Weights of a small transformer language model.
Size: 10 layers, width 704, 11 heads of 64, vocabulary 13415, 89.2M parameters.
Architecture: LayerNorm before each block, tied embeddings.
Training: a variant of Adam for these matrices, 1210M tokens, 8162 steps.
Each number is 128 + 32 x the weight over its row's rms, rounded and kept within 0 to 255. Layers, rows and columns count from 0. Numbers have three digits each. The size before them is the row's rms in percent of the matrix's.

# down: layer 5 MLP down (transposed), 4224x704, rms 0.0236, rows 2447-2481, columns 0-87
# up: layer 5 MLP up, 4224x704, rms 0.0254, rows 2448-2482, columns 0-87
down2447 101:165165152140064135181168153127134141115160112120180074127202073117091177118134183171115115126158154142114135174142103120153181089154060120153150083100165178114182118076124139133125068179143131132179147097118120125110157116114118091149174146154133175131097175046134
up2448 085:109148106102123094109139125170157132111098122117108188120128119082079132104131065119094112085210127180092113098105168058125129109101156085114115208129172158118159136117143131105132112104165147131139084082118120118118138183123086161158155103100132138146108093124148
down2448 087:152074164146085169124119097057106182135142116165134003135144147150114120156143159143119098167080119067135160207093097145122127101154100124151119100081120078171160125151107125160098153107136154125130128135114096127116114098192164126141112176195116097121130157091080
up2449 102:089199108144084112167110157157111133124138134097134139108161150157131111132118125129072118114072138107127195142116181115144137142127071162076090152177095136076173143086096120152116115164072171096105119075057127119176148132123112119165069160099148152133076137084136
down2449 098:042087171111139098076169105118122101142114134115123115139135184145067127159096106144103093145090183141155109108180124115147122124152165118116186167132131154137087174156140150129127057095124131146145050134199112118152150154092184114159150159125112170203104119120127
up2450 096:112111085151116105184198113101104156104122124096152107097135100164156108093170141186101097125031128122115101190189155100128175107109168168153094124208075170136130121174068140165128104150079128163155139075131132115134117100171125162149146120113107100110143129139166
down2450 090:147138158046132171206103140113077123117124134119126105086120108154115093109140144181126081126096104182098128139142118151134122167091116130118157102157106109107118131180109094161086122101051164144109114149104092244129047136142108133101119141118156122131114131159142
up2451 094:114123146166080103113134152145179139103168103135141150103145142125137110169109124144156096090136130193135123126189134109094122076100127177103149104186118172123146163099150169139150143119163116152144103115130179129165153134135155066151107115072122073158155106142113
down2451 089:152093122090122189108164143118094130136143167133111107121098103140126153051126163151105134119112113127041142083102109095121118137148125141170087183123164084116161099129093155146115140177076173087145126178090117085150129165134139171121120109150158151144089174123142
up2452 098:136154046132083154200073143128127081105093163150101110142101113117133142107144181118057081148066143119140173100177158098092191126110100151206126160130170134128205093178148164072068140146118150146158179089132093142134099121124104095136169122147073108192050145128138
down2452 096:094103216102160083104209103183133208109048132127154143097101095113155108123116119080151140122135118113148135119107113122103130091118148124161125103182104167173171148156144116139137164122158190112132154111108123137165150188180103127127097116107176163103141130159129
up2453 081:140055159096136117142160195144113113078151149122129247130153108117160163145115113127103087148065171171127110101155123104150111101104151166135133136223136128120117130161128100101164115141106060152122143123118168168128132150068059059147120122141124124081091056137093
down2453 085:161144138121193156160056150146139090118084113148113127098127150175093163150116128089161106146125139124126122138129140164140114190079147165091087073166064113093105136124148186078086132158114092161141124122185133180162124120118046127095132186140204100107085169107043
up2454 099:145144109098161114154135179121138134056155101128168196075123138146168120123171200081137043113121131107134137114153131105132152077157118113167136092078133137095144152139126044118074136144135148178072133118126133118088054133135133164121123147116155154139059136128116
down2454 094:167136123096179157149095130158086141132132169116091084148110133090145141183133149131097063130134060121093134119150119114136158078129125126150143146103149166131171076134176075092179115110104146100124103152145132107125085148171156086163127169102122127063118115149124
up2455 099:157087087073132176109143151145160123114084102188146116168137136153126077136163096147092191182155118107165117124172143159079167080081192156133142175137094132088130181119153157161124126144133086120097147160142128163126107167105138136143084135088160147131135136111152
down2455 099:117057075141078125186155128107110141087194132132157081108081109134107176116133087168108073159130170092215144176148131111078131142209117118125164122097124124106177114162090137113122102106083156086122084185146167104131111077128188160103173133072064116167139081111080
up2456 097:134134114079126156124110175164147110173131076170156134110186091106109096127111135119132150122151138126149121081153097137089191116196150212167117121139128171145122124107149146162092132079111116148152166014110117222121141160091145116127109137081112129112108086100150
down2456 093:201124123146152150163088132100078112125110200137122072075089141178059151097147129167122147077051212178095149160153115113163169155114125152108103176162137163117198152138100173069106063147131130116159105111161068119132076113141161111109165185116146143144130165094146
up2457 102:107163105104141122218105106105178108133116155150195143149124177107081111137149116108129113157072175143178135090119073130070116119124103070099140179121132129095111155112120164116120084081067082107091195096111132159094064121107140136143141124128151177105120057140133
down2457 097:088094127113188104143113117055217110187112159088125170190162119110119100137139170151178078094133159061148127113135163090148131150135110109135112158104161119138113132108094131166120121147129143150090115094185051093142161172161124082128174145213114196127161131063130
up2458 105:129051152135110128092093067151174174181095149091151141126144062091125155085063126139085155148063180142142103086135109135089140140156180140201144147131124161134075150136144167130128085137105130121106137090112149149149104134095103178127110124189090144120119157134166
down2458 108:091137165154085146076152129121139124157143106190071089097185144089055075123157073128080079101149119107104094108116181174105155049121127136074059175107168143180134154123102090183128051114135106125150129174098073163123120123114135142153131118145145196126092117115142
up2459 104:156139069127080100141125164147149138097047139160084149114157119155126079073113180124110083153035134154121107139172162113127127128109158143110193114124123133098093116130119151116132137142168143143120108053131182124136128134098087141193162133135142171161164115155137
down2459 124:143120080124098150133146124040141060092130106110082110133091100088068145163082182122149058120058148213125138155155153127162145124104131093192160111144099121144144129128075099101073066117104101124068118183154120104154097092121094183100149118118140130112083166145089
up2460 104:142064112152041155125146097149094122093130115101119152116133146188138089150119158092143081126104156139136146121112136121108115095141098097113108116170107174168179069132133184145148118144080124155128114077153138106117152117092144122176115109105143046121127207096182
down2460 129:129165123135082126120158104147094167166136119146100069132128129151152160096116105109133087102137144120148135067104123147176091128107100143179186072146134090084158115152155204099156120113133145153148077097159179061135178079175129137156152066077103112106097156122109
up2461 096:123092171084135109168091099136181164092148112148088125135100113096096180112043182082147106115107158144099126143116124111112105099174097100173094179106176142117173148137182168106186079152096130131115126104126147129060093172119165127128131100162138111157116152133103
down2461 099:150113118115194130184103162156077096130151104113111136140177125175118148078150141145167141141144180127140164194092145132101124097075157092170142135096113093114154168150124168145149084164109168167053059151175167166130107155140137132106118145104046143137107112089172
up2462 105:131123115000139135122158089072117134111131139115115114118089109128115109145192133115107198130160127164157106136181112127130103127155130142113157143136136142144204138120116139122099147099116092161133146109114155114153101132117107153116134086104166097167133087124118
down2462 094:105165095126101136157061190120160152113148119146136101139146147128255159145122126087156132153099010100113112135095124109135147119089086164128146138108128120111151108148142120104137255104146102133109117128126160140084138108110134136157146016117108114137112111121173
up2463 093:146152071135105121110142165144120112137112146130118149085155099146166132094176169095126101134071108085255112130136083123111090108150072117117118097161198107083121176149075141110131132112163155123111128081112116193152153138085134118133085136166141113147136166059155
down2463 088:119123168141123146136099129101134134111121088148132131123130110150071082128133132171219162177171136136096128166089131119115148073118188119088127151116107139092115119114066103192100094135084084152167128106084113093139078120133143120140149132159103089172127119116145
up2464 083:124083108171101168152112091177119097126095141202094057167152107139079121113150109182145174167132191110109138113086141140159187105109135165120124142112150118125105149122193138136122094144116160089095130169136089085138139126092209170115116126198018085137144176103154
down2464 086:151091122050131129139096122040177147120114133131157194121086153202126107120080164158135168107146116155115086111161174099168084128100101130115181144129114165091194147129103141081151096112135132185176106114155138178111122159180077114110115143067157129130104111085100
up2465 103:178146147058172092180123102109142146062149155126129114091221093092144155107114138147149172101138140142110173142144094101078101084132119083130134220149095147148196130165128104104109124133104124138176106125127149109132150155142131099130174132167055105099145063121119
down2465 107:133163137111149078078121141098101105140126104138078145117218098131144126157091111114136086111106136149160142118123136186142107130109090201113100151200110157092181124130136064109138109116194097079150154164108101131112115174159191100096111132053117127138062184159074
up2466 103:155167136107101131194150151123103119116118139084194125131156167134136147105097075116103104085104113121118155078152099134156058100125139113154106083137081079129156061129177119122119090105115098158089121108160112142103163123188140131100144134136140137139085136128143
down2466 109:131125095173112159146068182097125096151156140143144153132122119140037143142142127169099129106090167140108120119118048067147102109176129186142207152156137139134143130175105126041080026129157127142154167101094115120145067071102140127160103121159131137111150227072078
up2467 093:083150128151146120168114114061142117185133080086102160134142220139105098146178098110129144145139138187153118078171104150130125108147142129095137175132204207121143080084119097163148101138105142148152136150121166110138098170092145153179160055135145118145091114102150
down2467 090:158159151077143173166187173114111150090158104157149086118168104146101156041104148138114160135130178127120129077123086084155159106132081130069088101057137161119086157093081141153141109138128123098145180142171129081144149081136111143090147129135163150157061152154127
up2468 108:129083161078152182118116111150111137124120101130120093112074134146100117159122087130097148169159166048143151118055145108158115061146160136201131175100125080166150110099104147142113097101049150121125068205121123141119127115143133172091166120105067075128117145137121
down2468 110:123152110098130118114187086070127135152116093104142157129114146096162165121177171119099190150152134158167113184158121106075119094090093117136116140097095183178079115144146128173154127135156111106133199138090135127132111091114154153132148104128105081173169117136119
up2469 085:105163101085153096125126021134145125155132147128175103140127118150091127098136079105109192157145178140126120147158136108190143119077132090117119168130147121175099162119155105155105061097135149133110146093145076132095155119145118215143168085130125135173109119109025
down2469 089:108095066081112141154094081116105136131137120120160021127128138131106064150150107166118139146076162047142140147140164168120149127130076122159170143134186085136166096130081137123105093078169143087147158156144095096191162068136157198108086143151118128185146158112047
up2470 104:079103055146145120145094072124147153108069070128077145148113132181101097116179179104065100132107102157165118107100148152078110155174086157156081151077129139107154132120135168083108133178147094176125104136041158200109155131117153109118141118121128146154139103119141
down2470 096:164057151111087103046084094165125124139129114111131127092157150151113127082146106082104140096152151141160113150128097120114117100115150128094173153185094141110139203084121088144131131100130126163076160118101025069126190149120087122122110154053072093161100144113119
up2471 093:075170136134096101112198075107152125052131131137132129072156119121089189108130155120107162106176136160161092132137093091100142131180114140125208142106067150085148114138160088081127129166172119055150140157148064099097115171136144151158193074122114124139041164132153
down2471 094:115098190109126179108033111086094176125128135169150123140113112134108148128244161131112113146166071159140155091101110133158148154161161137118125167128106120090155136110096161138176125124118155132143162129127128120165113073111158124075109192103116101083157129116139
up2472 094:123170151118137139113142133123188127135108097123099136169119141146096112118112163123114095179126134160187142136127095118164127123098090101133101130150055155084137050118119126159118121123109099126085117087104117135144138173159163180173156148081169132094092066144097
down2472 089:136133121138150103058153125070158136145104114146197100110134162170100137139145157120142078187178064165105161139163135187119154156133092112143097129138141071073138086130122113110135139106115091122178067096082095069161116144152116112053135145120128133101195090143094
up2473 107:089152155145169123128066130180132072116155120151156145143137181114133098137052114110140118132105142172095138094141100160072105113118143172136105148100091165124141162146072103120139126146135092159089092113107140177097134141141156157157127112102099174134108059114131
down2473 108:134058135154179106125163151167102141122114184137099152115169102153106114116183077103209079110160088126143106196113140127179118156127154051107146147134126119106103151158139119179120148137130133186180116180118112100110089113184133153118112115112116157081105147061089
up2474 106:065122087069136135127104099142131132138098140164126128080155145092154101156087120132106132175135153109174105114169144022066112069134163138169233116107096175103126151124146169061157141101059104149102175052110158128112124085125148129123101101126123138112125121170154
down2474 095:124153119161123108164172096139112117128118111115124230145170076133179083119093126162139126149094126157104086142113124067100105063136135147105162134132157143200122110147103106109176130114111188135125112140123073139107149120130111074142113070106188069059123161197123
up2475 104:122137093090172137134136064107128129096119133073153092133131100182113098149152168157161115154143173093138143162091112151108184138116126135149163123150112121107150128157121123161148123164140107126040099190144137151133127125127153135129100136092093163188150131129126
down2475 096:189100181148096097116230127083127085157180124139102142113123167140062169099143158093109081142096119118091126160141118076135151099103178095115126148177149095126127126165153104121131095130094115158094089117077102145127139109161134145141102107140105154129117108117072
up2476 095:093081109131189115085143144134127169109140130101089154120151113101090144191063100096142208096097137158119138119138076160097106099110152138156155125133153121118163139076099132111189058164165108170140146165111098134116079180131124134124169080084145114099127072122129
down2476 091:103105123112086153109097080157172177191083169156105147060096112097088079149139110122152128087140158125050133141106106114142112160166158125124119127123150173147145151136144170179086086151103122114139106117156125082133105078139123123140148118125105068126175100185143
up2477 103:168085060106119170121141140070125139085096170168072098114126171165114077136043149070074141163079119169150121127100124159151118112119156132165143119107151132135136154078117146164126123133081086151113095065044134137145099151136107140116124128119129088147122137133142
down2477 110:121185119132152078145101094111124166117155146134130088100129164127045066160159132148167198106099174105068120125127151132090147131136093168112157108162143150208156149158060121151119053104153127092173128070059123108142099128119162137122097167115125140100109097086157
up2478 103:121129154111153177105160103092146138230142109181152125134140163104121159179124100075119117167092138115116119151091142060100128100149127152133130140154122115147116079112174189148092137132106125171105112100093181157156193158159135127142117148109141179127118184116166
down2478 101:080123128172063106114135120097171162071164123154104170116124149091111169117114143122122086102063158154171094177128110142082148114094094146098157135132104132149060096149130092094113075138162098103113096157099115106125133171127112156139165147192118151083129121100163
up2479 103:140142129112104150114143137173141170110138139133091139132142214057124096172131106125090128144121140129084159120169102162177165147079091139148155122171129145099147143122132182098120122102118137162137128118137137125157118116135130112100159135131116125135113114122161
down2479 098:107154125208110147112076121124153138203076111153170114104099075188137132132112123082119143108128124064182139184160156150146105116129120115152190178143163120093101102125127124147113130146095150117094126165095143173133120085074118146088124168153156131141140100093148
up2480 095:084131065176106161114104076177153091155148087142163147169087121150091033131096147111121125179055122092187136166210191054124159088109116145130149079143126147143113135139118114084114150092104168146084125128167161100098097098130151167137180139149114165197127158158100
down2480 093:119135146119102087158124091119162064119093129158105153083202090130101150111125089098097096126071169116120143129131135129099088133087083187141125127126117116132138127091098150112099108186114132149112106085159132151110119085168169139130134136101150143118153115132119
up2481 093:104109167161128126118080215135123137132110164102038143113096128089143113125115130071123107171150115124115120151129155176140085062094115113125088132125130155130150147125139098162113122140149100171135115156069133117087088138120192152128096116165099076126161061168163
down2481 089:138115098125171090127149068089101126171122129126151103169114128151110075098155121181096170180102178177096174173130138082132131177175127166154137102139125126098130190093109096174155070108165119170104114105185103112142099073146137157072114131153140115110095136177112
up2482 104:081150160088062173131168089180157129141181053144118155191148151143114122168150117152169124105115146166137199170132147119119094094134147141134187128129171147107106175120177094119162137099111081096122151075093128187088197122100143103129122126101055110090077097121168